config.toml
head_dim = 32
norm = "layernorm"
bias = "all"
init_std_qkv = 0.051
lr = 0.00847
dataset = "wikipedia_en"
Each number is 50 + 15 x the weight over its row's rms, rounded and kept within 0 to 99. Layers, rows and columns count from 0. The size before them is the row's rms in percent of the matrix's.

# layer 3 attention query, 96x96, rms 0.252, rows 74-95, columns 0-95
078:45 37 70 25 46 66 52 68 56 59 65 44 80 45 36 38 21 58 71 41 52 56 61 42 41 67 67 41 36 70 53 48 44 56 36 57 75 76 41 53 73 64 47 39 47 62 65 97 18 47 55 46 30 19 69 41 54 59 34 76 37 33 57 33 47 72 51 49 73 49 32 52 37 69 32 61 72 47 37 46 40 50 36 30 35 59 58 67 44 36 55 42 51 39 27 55
087:84 50 62 40 66 45 55 38 44 36 45 36 66 72 63 46 36 63 95 43 27 50 42 46 52 64 65 39 49 46 19 55 44 34 55 67 53 52 68 72 55 26 72 72 68 21 73 47 44 72 72 50 56 54 60 70 74 55 70 53 29 52 57 31 52 70 65 46 48 47 40 33 51 44 32 62 49 53 57 38 55 32 52 50 56 87 29 36 47 52 54 25 43 62 31 33
080:36 20 57 68 70 42 48 41 61 47 31 67 30 35 26 40 45 40 22 38 57 45 43 68 34 44 39 49 71 64 70 59 66 64 49 65 56 36 67 71 58 68 51 47 56 53 37 33 39 36 40 33 58 33 59 65 63 60 68 51 85 68 35 42 84 40 63 40 74 68 51 35 67 13 48 37 35 34 42 32 55 69 61 46 64 59 71 41 38 19 49 56 63 54 64 57
091:78 63 37 38 34 45 43 51 54 38 44 61 29 46 48 54 79 40 25 55 46 51 44 45 34 36 78 30 36 60 59 45 67 42 31 52 62 50 42 30 42 37 51 49 53 47 67 42 46 64 60 46 39 37 58 24 74 58 48 55 55 49 39 72 72 48 30 43 54 50 54 68 16 59 34 32 94 67 48 60 59 26 37 19 44 28 74 30 53 61 31 55 37 20 62 30
094:31 69 40 44 54 67 62 70 63 47 43 30 56 67 43 57 37 40 63 29 48 57 46 62 51 44 69 73 30 58 17 58 55 49 63 64 64 61 48 28 29 32 65 66 57 31 55 48 58 54 34 51 19 52 47 46 70 22 50 55 54 73 65 34 93 79 44 57 30 55 53 65 29 63 55 62 58 44 57 56 26 39 42 50 78 48 20 47 69 36 31 36 56 49 76 38
076:43 20 45 53 26 48 47 38 64 51 27 75 39 35 59 66 39 47 89 41 36 68 43 25 55 40 71 59 48 45 50 75 63 60 53 25 53 54 63 49 53 49 41 16 30 70 60 37 78 56 58 16 51 42 50 46 50 48 50 56 61 51 38 67 42 68 29 20 74 50 46 38 54 52 41 54 54 65 47 63 58 53 76 44 60 79 50 66 75 78 28 40 39 48 62 36
078:39 18 80 64 73 56 47 48 37 35 38 54 33 62 48 42 17 16 46 71 37 43 28 43 45 34 64 40 55 52 40 52 34 41 47 63 40 36 47 69 66 47 69 43 62 63 51 51 56 42 48 43 38 51 59 44 49 67 82 66 53 58 44 37 43 49 37 86 59 53 29 40 74 51 58 42 41 39 44 70 54 50 39 75 63 78 44 44 51 79 47 89 27 64 77 55
082:41 34 70 55 53 49 68 61 49 74 73 70 46 54 45 28 53 46 67 63 54 56 51 19 37 55 52 68 53 68 39 43 66 39 57 56 38 54 49 51 40 22 49 73 46 42 45 68 46 44 45 51 76 32 23 41 39 61 38 46 37 37 62 55 46 14 75 76 88 18 48 52 62 44 54 57 26 57 36 20 76 71 65 48 46 54 38 36 55 31 59 61 61 37 22 59
081:57 54 55 65 28 48 38 62 02 14 60 45 50 67 51 38 38 49 48 49 70 30 50 59 25 70 76 63 50 27 46 72 35 58 38 47 61 61 43 49 16 45 39 72 37 45 43 61 66 42 36 36 63 43 57 42 47 64 57 33 53 57 35 32 57 30 37 24 49 67 47 71 47 82 48 53 60 47 49 50 28 47 50 74 09 58 50 38 66 44 45 28 60 70 60 44
086:71 63 51 59 58 71 53 53 61 50 39 61 52 62 65 36 73 61 67 35 49 50 25 55 62 63 71 73 85 56 55 42 34 63 66 55 59 45 61 69 46 86 51 44 56 24 55 52 65 17 39 65 65 59 71 70 36 31 35 40 42 38 30 71 48 39 33 65 23 42 60 39 48 43 49 48 42 51 84 26 87 71 32 41 43 48 40 48 41 63 46 56 29 51 54 68
071:35 31 33 29 52 22 45 49 32 60 81 51 46 53 52 24 65 65 49 46 76 59 52 49 78 30 28 56 40 49 41 29 60 58 43 55 50 30 64 59 39 29 52 49 34 63 51 29 48 49 83 64 31 63 66 42 52 52 70 59 46 35 47 50 47 57 75 81 74 45 36 46 48 43 32 38 69 53 43 33 71 68 40 71 40 26 49 92 36 67 36 48 36 63 65 47
082:52 54 70 78 59 43 53 39 37 30 29 55 60 32 41 37 52 45 47 72 31 35 44 49 40 37 70 24 28 60 43 42 56 68 43 81 79 63 51 42 44 80 34 60 53 64 47 26 84 43 50 48 44 32 71 75 81 48 34 75 49 33 42 45 32 49 53 39 40 40 58 38 46 62 32 44 38 44 46 26 49 71 32 22 64 60 53 51 64 69 38 52 66 31 25 49
094:41 44 71 75 34 43 44 36 81 48 51 77 36 51 63 75 62 50 50 60 54 60 38 25 69 31 44 34 57 60 49 50 52 48 46 66 55 34 44 43 42 63 44 30 49 16 46 64 30 05 43 72 70 54 45 51 25 47 53 45 69 76 56 62 66 39 37 57 45 54 45 39 72 52 60 54 37 51 23 51 65 42 59 71 41 54 51 73 19 43 88 70 53 36 41 56
089:56 62 30 21 44 43 45 63 58 64 61 56 56 40 48 62 59 50 23 57 31 58 60 45 64 51 63 80 39 29 57 67 66 62 33 72 60 39 42 52 37 65 14 28 69 56 32 47 66 77 16 46 72 61 49 32 46 61 61 31 91 36 52 50 46 43 61 44 40 69 40 29 50 51 60 47 63 79 40 50 36 37 69 42 44 52 50 42 38 19 37 58 40 63 26 38
082:35 56 63 46 43 48 26 40 60 49 67 71 48 48 53 74 59 26 51 31 21 51 67 54 38 49 68 53 61 50 49 29 38 13 44 38 43 44 55 37 62 46 54 27 61 56 37 74 58 56 55 76 18 30 55 79 59 47 34 57 58 26 36 65 83 67 42 47 62 29 81 56 41 72 49 23 37 40 46 38 37 55 42 57 52 52 54 33 70 40 27 59 82 63 51 39
079:61 35 48 50 70 56 52 76 73 52 55 44 68 45 43 72 50 47 47 62 51 57 69 34 59 62 32 51 52 34 57 25 64 54 40 52 30 59 34 13 59 42 36 35 65 52 66 50 34 72 66 86 60 58 63 65 44 50 14 30 48 27 59 46 55 40 73 60 68 67 75 36 76 29 50 46 34 60 65 40 04 58 60 62 40 71 54 62 69 42 43 52 55 50 59 57
085:42 29 33 70 45 36 22 33 32 36 43 62 28 45 65 55 30 35 50 40 71 15 65 55 43 43 49 33 58 35 38 53 56 48 50 87 49 23 65 39 56 41 59 67 69 65 86 64 48 25 73 35 42 51 53 35 64 59 23 63 42 61 67 73 74 42 40 60 50 25 56 60 29 56 52 49 54 56 47 47 48 44 57 44 40 47 40 87 49 47 63 42 64 59 80 52
085:47 62 43 48 35 65 78 56 33 44 45 45 56 45 47 56 26 50 60 47 50 25 61 49 30 38 80 62 54 50 61 84 35 57 29 27 65 70 61 38 32 40 63 74 40 43 68 48 71 48 60 45 37 76 28 32 76 61 51 54 55 64 25 57 78 73 46 48 57 49 39 55 21 51 59 43 85 39 34 47 32 52 27 18 75 50 52 46 58 36 34 54 35 34 56 46
071:54 33 34 60 33 48 42 33 64 65 54 33 48 40 69 52 46 35 45 62 57 78 38 76 19 51 57 42 74 50 49 43 22 39 64 47 58 56 59 32 57 77 38 55 40 39 66 51 47 42 58 68 43 19 45 26 63 71 12 68 67 68 41 52 75 22 37 61 43 34 53 76 69 36 37 45 39 55 40 59 61 50 66 36 27 58 48 54 21 44 82 45 37 46 53 56
086:52 48 56 21 26 35 58 33 57 71 46 58 49 47 40 49 58 34 27 75 39 41 37 21 71 38 43 51 68 54 68 64 49 57 67 57 32 53 44 54 44 49 59 17 25 29 31 80 29 39 20 43 64 57 64 31 58 59 48 44 60 38 34 43 56 30 41 34 80 53 52 45 82 58 66 43 61 43 30 34 35 28 48 52 48 50 27 63 33 53 76 34 72 54 42 56
083:37 35 47 50 37 68 74 39 25 52 44 33 34 67 75 27 48 54 58 40 33 41 51 38 37 77 50 31 67 57 44 26 68 50 57 45 39 43 47 38 31 61 43 51 73 57 56 40 62 60 71 84 45 44 63 62 82 41 63 52 38 48 99 36 38 67 30 54 66 53 48 49 39 66 63 69 33 60 53 60 52 63 53 48 66 36 66 48 83 45 23 34 40 62 37 33
089:46 69 56 29 36 57 54 60 47 59 39 61 41 60 49 58 35 58 33 35 33 52 49 33 06 34 31 55 37 49 67 64 62 70 37 66 68 56 44 70 31 31 48 54 60 43 56 50 48 52 56 49 31 63 44 24 61 40 71 26 41 37 25 46 51 38 29 30 59 49 08 77 68 64 62 50 63 35 31 43 51 26 51 51 38 39 61 74 46 43 61 62 61 46 96 48
# layer 3 attention key, 96x96, rms 0.239, rows 74-95, columns 0-95
087:41 72 70 12 46 53 49 30 43 43 26 65 59 41 33 53 62 53 29 42 29 53 37 62 57 43 64 61 61 53 36 64 76 47 57 31 54 38 56 73 62 56 31 40 50 35 57 45 56 69 68 36 36 57 61 72 58 56 58 36 39 71 13 43 47 40 38 34 53 50 32 67 55 52 58 62 55 72 42 84 41 46 42 59 85 66 62 31 32 62 78 46 79 73 44 61
086:38 83 48 57 51 52 86 31 07 57 48 60 36 33 29 55 54 81 30 78 53 51 44 44 43 59 46 56 45 24 49 66 34 29 51 37 63 36 56 58 57 26 76 31 64 41 56 53 71 23 39 60 24 48 60 71 28 54 49 30 68 45 61 27 77 53 54 62 45 63 57 55 49 51 53 60 63 47 26 44 42 74 45 52 52 58 46 36 33 46 58 72 48 54 64 74
097:52 48 46 64 45 51 30 51 48 57 28 66 23 80 50 44 44 55 39 44 74 58 46 56 42 85 64 47 18 16 71 41 59 42 62 34 58 41 59 50 87 41 55 27 33 88 64 42 65 44 76 51 55 80 44 80 49 47 38 41 30 28 49 58 46 64 64 30 51 62 29 61 64 51 39 54 61 33 45 44 67 46 69 47 73 37 44 50 53 50 48 24 54 59 52 57
093:35 53 35 64 60 38 27 42 29 39 55 28 42 64 44 57 44 39 31 33 19 67 70 77 63 47 81 59 66 58 53 41 43 52 58 27 57 46 57 85 78 54 62 58 67 54 27 46 65 62 43 69 39 67 57 60 40 49 44 84 54 34 63 53 67 48 62 53 58 47 73 62 74 46 33 55 39 49 63 82 74 38 55 43 58 26 66 34 69 45 69 47 55 38 31 36
099:47 56 33 61 49 54 73 39 59 22 45 58 70 50 46 61 15 60 68 30 47 62 66 32 23 37 36 28 64 50 37 69 22 38 36 43 36 48 38 33 33 53 37 56 55 60 61 85 71 73 57 37 37 37 34 58 54 39 53 57 44 32 51 55 24 51 40 55 63 31 43 79 59 35 42 40 55 60 43 78 42 41 55 52 58 53 63 57 52 41 42 99 34 36 29 54
085:49 49 47 64 63 26 72 80 72 43 40 52 58 38 34 41 48 51 39 25 22 47 51 32 40 40 65 61 70 53 46 65 54 55 43 43 55 56 39 44 71 49 38 53 34 53 46 05 46 58 45 59 55 42 68 33 41 83 47 57 68 67 70 24 65 89 76 44 48 51 44 41 28 36 34 63 74 53 33 47 51 42 51 80 51 22 48 28 69 31 53 35 60 51 38 40
082:80 53 38 66 54 45 59 49 73 37 36 57 68 30 46 46 70 73 52 54 44 73 51 24 65 71 37 56 43 40 51 31 47 69 45 49 50 28 29 35 47 66 21 33 45 37 34 26 63 76 34 56 64 35 31 51 32 65 46 62 52 36 51 43 25 30 83 49 49 53 74 46 37 40 42 54 39 53 32 34 53 76 66 45 23 41 47 20 46 87 64 42 53 45 53 52
086:61 38 79 51 41 68 62 47 36 42 42 51 47 69 53 40 42 54 41 71 68 82 54 41 64 40 63 40 40 50 71 54 59 42 28 56 53 42 43 90 56 70 77 32 40 28 72 78 40 29 58 52 25 41 72 59 47 46 56 21 23 51 37 63 40 55 54 45 39 68 35 39 48 69 64 39 28 37 23 23 62 54 58 64 46 45 66 46 26 33 60 71 37 31 51 53
085:40 34 36 14 49 53 92 50 71 64 23 57 52 38 16 61 46 47 22 49 53 43 44 33 53 14 42 75 65 41 57 38 41 59 57 44 46 48 46 51 76 42 53 49 79 51 52 66 67 67 67 43 55 74 35 28 52 62 48 28 14 56 67 70 48 40 40 55 81 63 39 58 63 51 29 47 50 58 64 32 56 46 42 38 51 54 52 48 50 44 43 25 51 37 34 34
097:52 69 40 55 59 39 22 26 40 61 69 67 14 54 43 63 55 33 53 71 58 55 34 55 40 62 58 60 28 54 57 28 77 48 44 60 51 41 16 54 63 52 24 70 63 49 42 54 33 34 54 75 35 33 43 56 55 47 47 69 30 57 62 54 43 78 36 42 23 64 68 56 46 79 34 74 38 38 33 58 55 37 45 43 57 41 22 49 65 27 58 44 26 58 49 21
087:60 57 51 56 41 53 32 59 05 51 62 64 40 45 54 42 29 62 56 41 15 43 96 37 61 69 44 23 43 63 56 42 58 56 67 68 37 36 44 67 16 50 30 72 60 37 60 57 61 48 49 35 61 58 68 19 57 48 44 47 41 49 49 45 65 48 59 48 55 62 65 34 48 49 49 64 38 55 52 48 54 64 67 32 67 32 32 16 43 29 27 15 50 42 57 45
082:63 42 70 43 55 39 58 25 42 52 60 27 42 25 54 55 70 41 70 38 48 52 19 34 61 58 49 27 48 44 33 35 57 64 61 80 51 64 55 71 79 72 61 50 39 43 20 50 41 21 45 71 26 63 52 55 38 74 37 53 32 55 54 63 60 65 54 47 55 48 60 51 55 32 36 57 80 64 70 92 56 43 71 55 38 44 71 48 51 68 45 62 28 54 74 49
091:43 42 55 50 22 60 57 55 38 56 61 43 33 71 80 15 59 49 75 60 74 32 80 52 48 52 61 70 29 49 57 59 79 76 36 00 54 18 42 54 78 54 47 35 35 58 38 39 47 57 60 56 64 47 42 51 50 65 61 50 58 69 48 49 44 40 43 56 45 49 34 49 56 48 49 48 39 41 33 32 49 65 40 67 45 57 41 31 47 56 29 27 39 36 61 60
088:50 21 03 52 70 52 48 54 31 63 46 67 73 79 62 34 43 28 76 43 45 38 34 63 59 43 57 47 53 53 58 52 67 75 51 45 21 74 79 62 59 47 47 44 37 40 52 50 39 39 68 30 44 45 45 54 66 35 83 62 45 67 76 56 52 61 49 68 71 44 47 52 31 64 22 48 53 34 34 54 33 62 45 36 52 60 42 66 42 59 47 36 71 31 25 38
086:37 37 51 58 43 46 25 52 75 46 50 33 28 45 70 70 28 60 63 38 82 68 42 33 43 60 47 24 56 35 42 55 74 47 54 73 52 50 17 52 58 42 28 25 63 61 64 43 65 49 66 36 57 61 38 35 12 44 42 58 73 49 68 42 67 52 60 55 51 44 51 55 30 34 43 63 33 66 37 56 54 24 64 58 39 46 79 71 74 36 74 42 34 76 46 53
079:59 50 46 50 41 48 17 72 51 36 80 62 33 53 53 41 42 30 72 65 82 44 45 59 47 55 58 57 47 55 25 54 67 46 62 65 19 58 63 87 51 45 54 37 48 43 66 42 54 46 30 45 32 45 27 24 66 34 27 69 33 39 35 63 51 39 75 35 63 55 28 50 13 63 89 54 49 60 80 56 56 47 53 66 54 48 47 45 60 45 57 61 62 62 54 35
083:55 62 53 52 63 56 51 40 63 42 54 65 46 60 48 58 49 48 32 72 43 52 76 27 60 61 16 73 20 43 46 78 59 33 56 51 45 38 42 36 59 55 66 39 73 69 43 60 46 59 60 61 43 45 56 66 69 69 57 74 30 34 48 74 62 19 48 29 56 33 65 27 44 07 37 41 42 33 74 45 45 63 47 70 68 30 62 55 82 32 55 42 39 41 63 42
086:32 22 49 55 55 47 66 25 37 12 40 49 47 61 52 66 40 57 26 73 37 40 41 52 59 13 55 66 59 50 45 50 31 44 48 63 43 48 39 53 41 75 46 38 41 52 30 91 63 62 74 48 35 29 61 82 53 47 53 84 52 57 56 38 43 49 62 41 52 40 45 67 61 50 48 58 76 51 40 79 54 22 37 69 58 46 78 57 29 65 34 50 60 31 52 52
078:73 55 65 37 43 46 66 51 55 76 86 29 51 78 55 78 68 59 64 44 47 61 51 70 36 22 68 48 40 46 58 30 63 59 44 43 46 22 49 51 35 58 33 72 47 60 75 25 58 70 30 63 44 33 49 68 54 54 60 33 40 62 61 42 51 32 59 30 38 42 50 40 37 30 50 30 42 72 76 38 72 33 60 40 41 53 66 58 51 64 52 22 37 76 46 31
093:45 60 59 42 38 62 66 59 53 55 58 41 53 68 36 49 50 46 26 39 39 69 37 85 27 58 38 69 39 39 80 61 68 54 45 29 31 58 43 62 66 47 44 34 37 53 69 29 45 30 45 63 77 59 47 29 53 62 74 31 45 45 36 58 55 55 27 56 23 52 34 83 32 53 68 56 65 47 53 73 36 46 31 65 83 64 45 25 26 73 40 30 55 45 53 51
086:39 79 44 68 62 42 70 49 80 39 63 38 78 40 61 45 52 23 29 36 56 41 65 51 38 68 48 62 66 29 53 70 49 52 32 69 39 54 27 85 47 55 36 62 40 45 36 75 67 54 60 71 31 85 52 70 53 49 43 42 55 62 25 52 50 40 28 70 71 40 29 33 51 57 53 59 50 36 58 41 55 58 60 39 67 39 41 77 28 37 49 18 55 47 59 48
087:39 36 48 33 58 26 75 47 25 26 57 51 45 54 22 58 23 69 49 47 76 49 51 38 71 35 55 53 82 53 43 20 38 51 40 41 28 54 65 50 49 41 41 54 49 47 46 61 50 88 79 60 65 63 60 25 39 47 61 45 51 38 36 46 39 54 41 66 51 36 74 39 24 62 35 52 67 37 46 56 45 51 54 53 63 48 54 50 17 93 61 50 32 34 43 27
# layer 3 attention value, 96x96, rms 0.231, rows 64-78, columns 0-95
089:55 61 47 50 19 27 47 56 59 67 32 32 64 57 47 58 67 70 40 47 56 73 23 58 85 49 24 35 39 65 64 25 53 58 51 44 52 55 53 49 40 39 64 56 53 47 45 23 54 55 38 38 14 65 64 24 64 41 61 61 39 47 68 50 53 74 31 45 55 58 64 37 57 55 60 35 30 57 58 72 22 29 57 47 52 39 45 48 32 59 66 65 33 99 58 54
090:60 45 53 59 49 42 58 52 29 60 42 75 38 33 51 37 52 66 65 66 41 54 66 61 47 53 39 43 62 41 61 33 59 42 53 48 48 37 66 23 33 62 33 57 66 78 43 78 58 24 39 53 57 24 38 61 54 36 33 39 32 65 78 63 44 45 49 78 57 16 53 75 32 67 46 28 63 22 26 24 55 63 72 51 44 45 53 74 32 43 78 52 72 61 37 59
098:67 36 50 47 51 36 47 54 29 62 42 37 44 44 57 51 46 52 51 68 54 63 54 40 19 61 49 52 40 59 53 67 69 42 37 42 43 54 58 64 52 59 43 49 00 40 48 32 68 42 47 31 39 43 25 43 72 41 52 32 50 60 37 48 03 62 35 27 27 42 49 55 67 44 50 22 52 55 41 59 52 33 72 44 81 40 58 57 99 50 43 62 60 46 53 51
099:54 65 42 32 46 25 36 57 66 65 45 47 49 29 22 77 41 57 49 35 57 46 54 46 42 45 43 68 37 50 41 74 67 77 70 41 50 83 75 66 34 40 71 60 36 44 53 34 51 54 39 30 47 50 59 36 67 45 80 56 16 43 55 38 30 80 56 51 67 76 49 49 62 40 35 62 53 58 61 44 33 63 68 68 48 55 42 58 71 41 25 55 24 38 78 29
084:73 63 32 78 39 48 54 51 49 28 49 47 35 16 48 60 70 46 58 29 44 42 51 65 45 53 42 79 84 44 57 47 69 71 34 21 56 28 33 54 85 48 75 62 68 54 39 35 72 46 49 23 35 53 64 49 34 60 25 35 64 31 68 70 31 50 49 65 59 44 52 32 38 66 37 65 75 42 47 62 35 63 47 65 52 41 49 39 50 57 28 64 43 43 38 42
105:71 28 60 65 63 78 36 58 48 42 55 40 39 42 47 37 24 48 27 55 16 22 68 51 48 61 44 55 40 32 52 38 48 12 23 39 65 48 40 55 72 55 51 60 65 29 56 71 68 65 30 39 41 60 54 46 37 63 40 68 53 56 36 65 40 50 26 48 38 59 55 47 46 48 59 53 68 61 65 48 55 85 84 61 40 39 57 63 59 70 43 44 22 36 41 83
093:65 37 69 24 30 25 42 47 65 36 14 48 45 42 67 37 28 56 54 32 40 32 37 42 54 67 50 34 36 51 32 52 67 56 38 65 45 41 52 23 70 45 16 48 23 33 41 29 36 48 62 66 52 46 73 37 83 43 51 49 65 46 65 40 48 71 35 48 48 62 33 46 55 39 51 31 40 60 70 80 50 68 74 59 52 83 58 40 47 59 70 66 47 54 56 40
096:52 78 29 65 52 53 45 06 62 67 35 55 35 67 36 47 62 58 48 46 27 48 70 53 55 33 69 67 53 50 31 48 63 56 48 47 48 32 45 73 36 71 67 52 51 56 49 65 51 40 32 76 47 79 41 28 53 71 59 64 32 49 29 69 37 62 60 54 50 60 68 59 40 32 58 63 73 73 40 77 50 64 26 82 49 67 69 44 52 72 53 39 24 45 63 57
097:62 64 49 75 45 37 67 41 32 32 37 58 73 80 21 50 68 42 50 42 45 29 48 45 63 51 64 66 55 70 41 54 52 69 45 61 52 38 25 42 34 55 59 65 46 73 68 77 52 33 41 74 44 59 31 45 27 46 51 22 50 67 61 61 53 29 65 57 22 53 70 48 31 51 80 62 66 30 17 39 75 38 48 51 47 34 38 56 41 32 39 39 53 40 45 77
091:86 55 65 39 29 18 45 66 53 53 53 26 68 44 42 68 49 49 56 67 46 56 32 40 40 36 07 53 38 59 60 42 53 70 54 57 61 47 60 14 59 32 63 50 57 54 56 36 47 50 57 46 44 61 57 43 54 33 79 49 14 65 63 80 49 60 51 67 49 85 59 62 53 61 41 35 41 60 28 62 42 43 52 48 71 53 40 27 45 67 64 66 78 68 36 38
094:36 54 59 58 60 59 46 76 39 49 64 44 66 64 54 67 53 65 67 78 28 39 49 59 67 41 90 47 55 41 69 58 03 34 47 59 48 35 70 42 36 68 41 54 73 57 55 61 44 53 42 49 50 32 42 42 74 66 30 56 41 61 29 45 61 21 41 41 39 83 53 63 35 39 85 45 60 30 55 39 80 55 16 53 51 58 42 56 46 61 52 35 39 59 35 46
086:52 81 39 40 57 61 46 68 48 46 35 72 46 58 49 39 65 51 54 52 60 21 31 44 45 50 55 60 31 45 58 62 42 58 36 26 57 49 65 59 70 28 57 56 56 30 17 34 40 27 26 50 17 47 28 46 61 26 33 69 64 73 62 57 43 63 53 53 40 56 52 61 47 31 34 34 32 52 35 56 23 23 72 26 24 61 74 52 31 55 30 70 68 51 54 41
091:49 48 27 42 38 49 58 57 75 49 58 83 59 41 60 30 26 19 58 71 55 42 44 64 42 39 51 58 55 64 52 24 61 53 57 73 29 23 48 30 07 37 27 28 58 43 21 47 50 40 40 65 52 54 71 48 76 56 33 17 55 63 50 48 54 71 46 63 49 43 40 51 17 37 36 62 33 56 56 50 44 34 60 80 62 54 37 65 51 51 57 52 55 23 43 53
095:37 37 63 43 58 40 57 69 72 58 54 42 55 14 59 55 38 77 51 42 53 69 51 47 63 59 21 36 35 29 60 49 43 65 64 96 39 55 25 43 48 57 73 60 53 58 61 08 45 77 46 46 47 29 72 50 28 37 56 51 39 10 42 45 64 55 47 47 64 76 45 61 42 39 44 63 35 67 44 45 74 63 54 51 56 44 55 67 46 56 56 51 65 60 21 31
094:80 56 60 44 39 51 41 35 41 41 72 18 52 42 58 64 67 51 37 74 43 55 52 45 17 42 59 50 58 60 76 52 61 72 54 50 47 36 56 68 70 27 24 35 57 49 21 75 49 46 53 46 35 78 52 58 44 43 67 30 44 44 48 26 51 58 77 35 36 62 27 33 36 51 59 40 65 79 18 42 50 46 61 65 54 69 52 63 76 73 53 29 46 36 34 52
# layer 3 attention output (transposed), 96x96, rms 0.213, rows 64-77, columns 0-95
094:66 54 15 26 29 62 17 44 49 29 59 42 47 64 55 57 53 32 53 66 54 56 59 47 46 44 71 60 48 60 36 54 56 53 82 48 30 26 61 59 55 59 22 36 35 61 39 78 23 43 72 65 57 50 65 69 46 54 44 57 65 30 46 76 70 59 55 88 35 60 47 48 49 40 63 57 57 48 13 50 62 38 30 58 43 28 53 46 42 60 49 73 66 31 29 45
094:06 55 59 43 67 40 44 10 45 52 50 57 43 59 34 49 25 56 37 39 49 54 58 46 52 76 48 46 66 49 65 50 37 58 55 73 43 44 52 86 65 64 55 56 56 42 56 24 60 39 47 47 29 80 40 27 34 15 67 45 28 45 28 37 68 49 31 57 19 50 33 57 57 27 54 46 52 57 54 44 76 71 59 23 63 49 57 65 59 63 55 33 44 34 58 63
093:65 49 59 54 49 36 48 37 43 38 47 54 39 43 37 46 79 33 42 56 57 17 62 38 44 22 71 34 63 41 30 38 52 64 33 60 87 40 49 29 60 39 32 68 44 64 43 66 45 35 52 48 79 48 77 41 59 62 38 40 51 42 61 45 64 39 28 45 18 28 59 52 29 58 37 38 21 64 65 26 52 52 32 38 20 74 61 37 45 61 53 50 53 40 80 68
096:53 40 69 38 21 24 72 53 49 54 61 52 59 35 71 35 57 60 57 69 37 32 44 51 49 63 55 63 64 51 63 60 50 42 45 41 46 17 38 45 58 86 27 40 28 51 54 40 30 51 62 49 79 43 63 60 50 80 62 59 64 69 32 52 10 38 48 65 48 53 45 21 32 44 58 22 52 62 56 49 48 23 45 39 34 64 69 42 27 59 77 35 60 46 42 71
089:35 29 61 46 42 38 51 50 30 90 58 45 61 67 48 44 43 51 79 67 42 66 40 48 08 47 52 29 48 44 32 29 32 37 67 36 52 63 66 56 29 39 38 64 25 42 43 62 44 47 79 40 16 25 47 52 58 49 55 62 26 77 54 54 38 56 78 60 55 29 54 46 51 46 41 50 36 15 50 63 74 53 67 39 44 67 69 70 39 63 48 56 37 46 53 59
096:36 56 74 35 58 47 46 51 64 55 48 59 39 69 38 40 42 60 72 07 84 53 48 50 49 46 60 65 52 40 28 85 76 57 62 45 45 33 45 61 18 41 53 60 57 51 31 36 45 50 60 30 73 36 59 40 41 56 61 53 65 65 54 39 70 62 57 34 58 29 48 64 30 41 43 60 13 55 90 30 51 41 57 60 55 45 70 29 57 19 51 36 47 62 48 43
097:29 63 45 55 47 60 46 64 81 48 58 75 47 47 51 24 69 50 50 44 70 84 56 24 63 37 55 61 59 52 38 44 45 41 39 34 56 35 33 63 26 65 63 49 72 16 69 53 40 56 67 88 44 33 36 58 23 35 49 53 44 47 60 55 45 46 27 83 24 22 62 63 45 62 47 49 41 48 44 58 46 37 39 52 27 27 45 61 29 60 68 65 57 36 54 72
098:91 33 34 48 99 47 40 84 31 43 45 50 60 71 56 20 47 50 58 68 73 49 42 60 27 78 49 74 52 57 42 41 70 29 45 72 44 31 58 31 48 68 29 33 50 50 58 40 46 56 58 51 50 45 61 57 60 43 42 39 58 56 54 57 52 45 65 60 51 68 32 45 47 39 47 39 27 39 74 66 66 55 66 39 17 72 35 54 48 25 54 48 30 59 35 52
105:48 56 59 21 62 65 40 58 44 58 45 38 66 48 62 48 33 30 53 65 58 43 63 61 44 44 39 66 52 54 46 22 48 40 49 63 56 61 71 57 50 42 64 47 66 32 77 35 47 86 36 46 54 46 60 26 88 45 20 91 23 41 51 45 55 36 66 54 69 49 44 63 42 25 38 35 43 40 52 68 44 71 34 23 55 47 51 65 63 37 35 20 44 40 42 17
091:37 58 25 54 27 42 24 48 62 60 66 78 58 30 64 61 55 57 21 68 69 44 44 29 45 59 50 59 57 46 60 38 50 37 77 53 25 16 60 87 55 63 37 47 22 63 57 73 40 26 59 52 47 43 43 42 50 71 22 42 33 50 33 47 43 32 44 29 61 26 60 39 39 62 54 51 55 74 50 24 60 71 58 44 30 27 57 69 50 53 54 68 50 49 58 37
084:24 58 30 65 68 60 52 38 75 38 25 57 53 54 26 62 48 56 20 84 65 67 53 36 44 66 45 71 36 30 46 58 68 52 55 68 60 35 43 34 73 24 46 33 82 52 51 43 64 60 44 60 70 45 59 54 35 73 57 33 72 49 36 43 56 56 64 58 79 37 37 40 56 27 53 37 34 67 38 37 47 50 57 23 75 66 34 44 49 53 26 40 65 61 31 52
090:45 31 77 57 58 37 60 73 48 49 54 49 37 52 60 49 50 35 72 36 24 60 34 30 41 36 09 09 79 77 39 31 28 52 40 45 32 40 42 52 42 35 50 45 55 73 68 62 44 37 64 46 59 48 49 29 48 45 40 41 52 25 35 62 45 40 37 67 81 24 57 61 28 43 49 49 47 43 42 23 86 47 40 49 72 55 49 57 36 47 72 56 52 60 53 54
090:72 36 51 68 83 62 62 31 40 35 41 55 71 58 27 61 72 72 48 54 61 68 46 43 79 24 51 58 26 47 58 39 53 15 19 43 22 72 39 74 42 50 57 40 69 34 51 47 42 49 59 40 34 54 47 47 27 38 51 62 41 59 55 46 40 47 28 26 44 41 43 50 36 43 70 54 37 69 36 67 71 83 57 52 51 36 55 34 66 67 53 70 33 31 39 45
094:57 63 51 54 32 39 56 53 44 82 49 64 43 50 55 51 34 34 49 47 53 62 49 50 54 26 57 80 37 44 82 58 71 50 74 24 57 42 52 63 75 38 52 35 31 50 06 60 35 23 25 44 52 52 40 30 39 71 60 40 42 74 46 50 60 45 30 54 47 74 41 42 69 94 48 33 70 47 32 44 52 59 66 50 42 49 56 24 39 53 62 34 48 29 75 53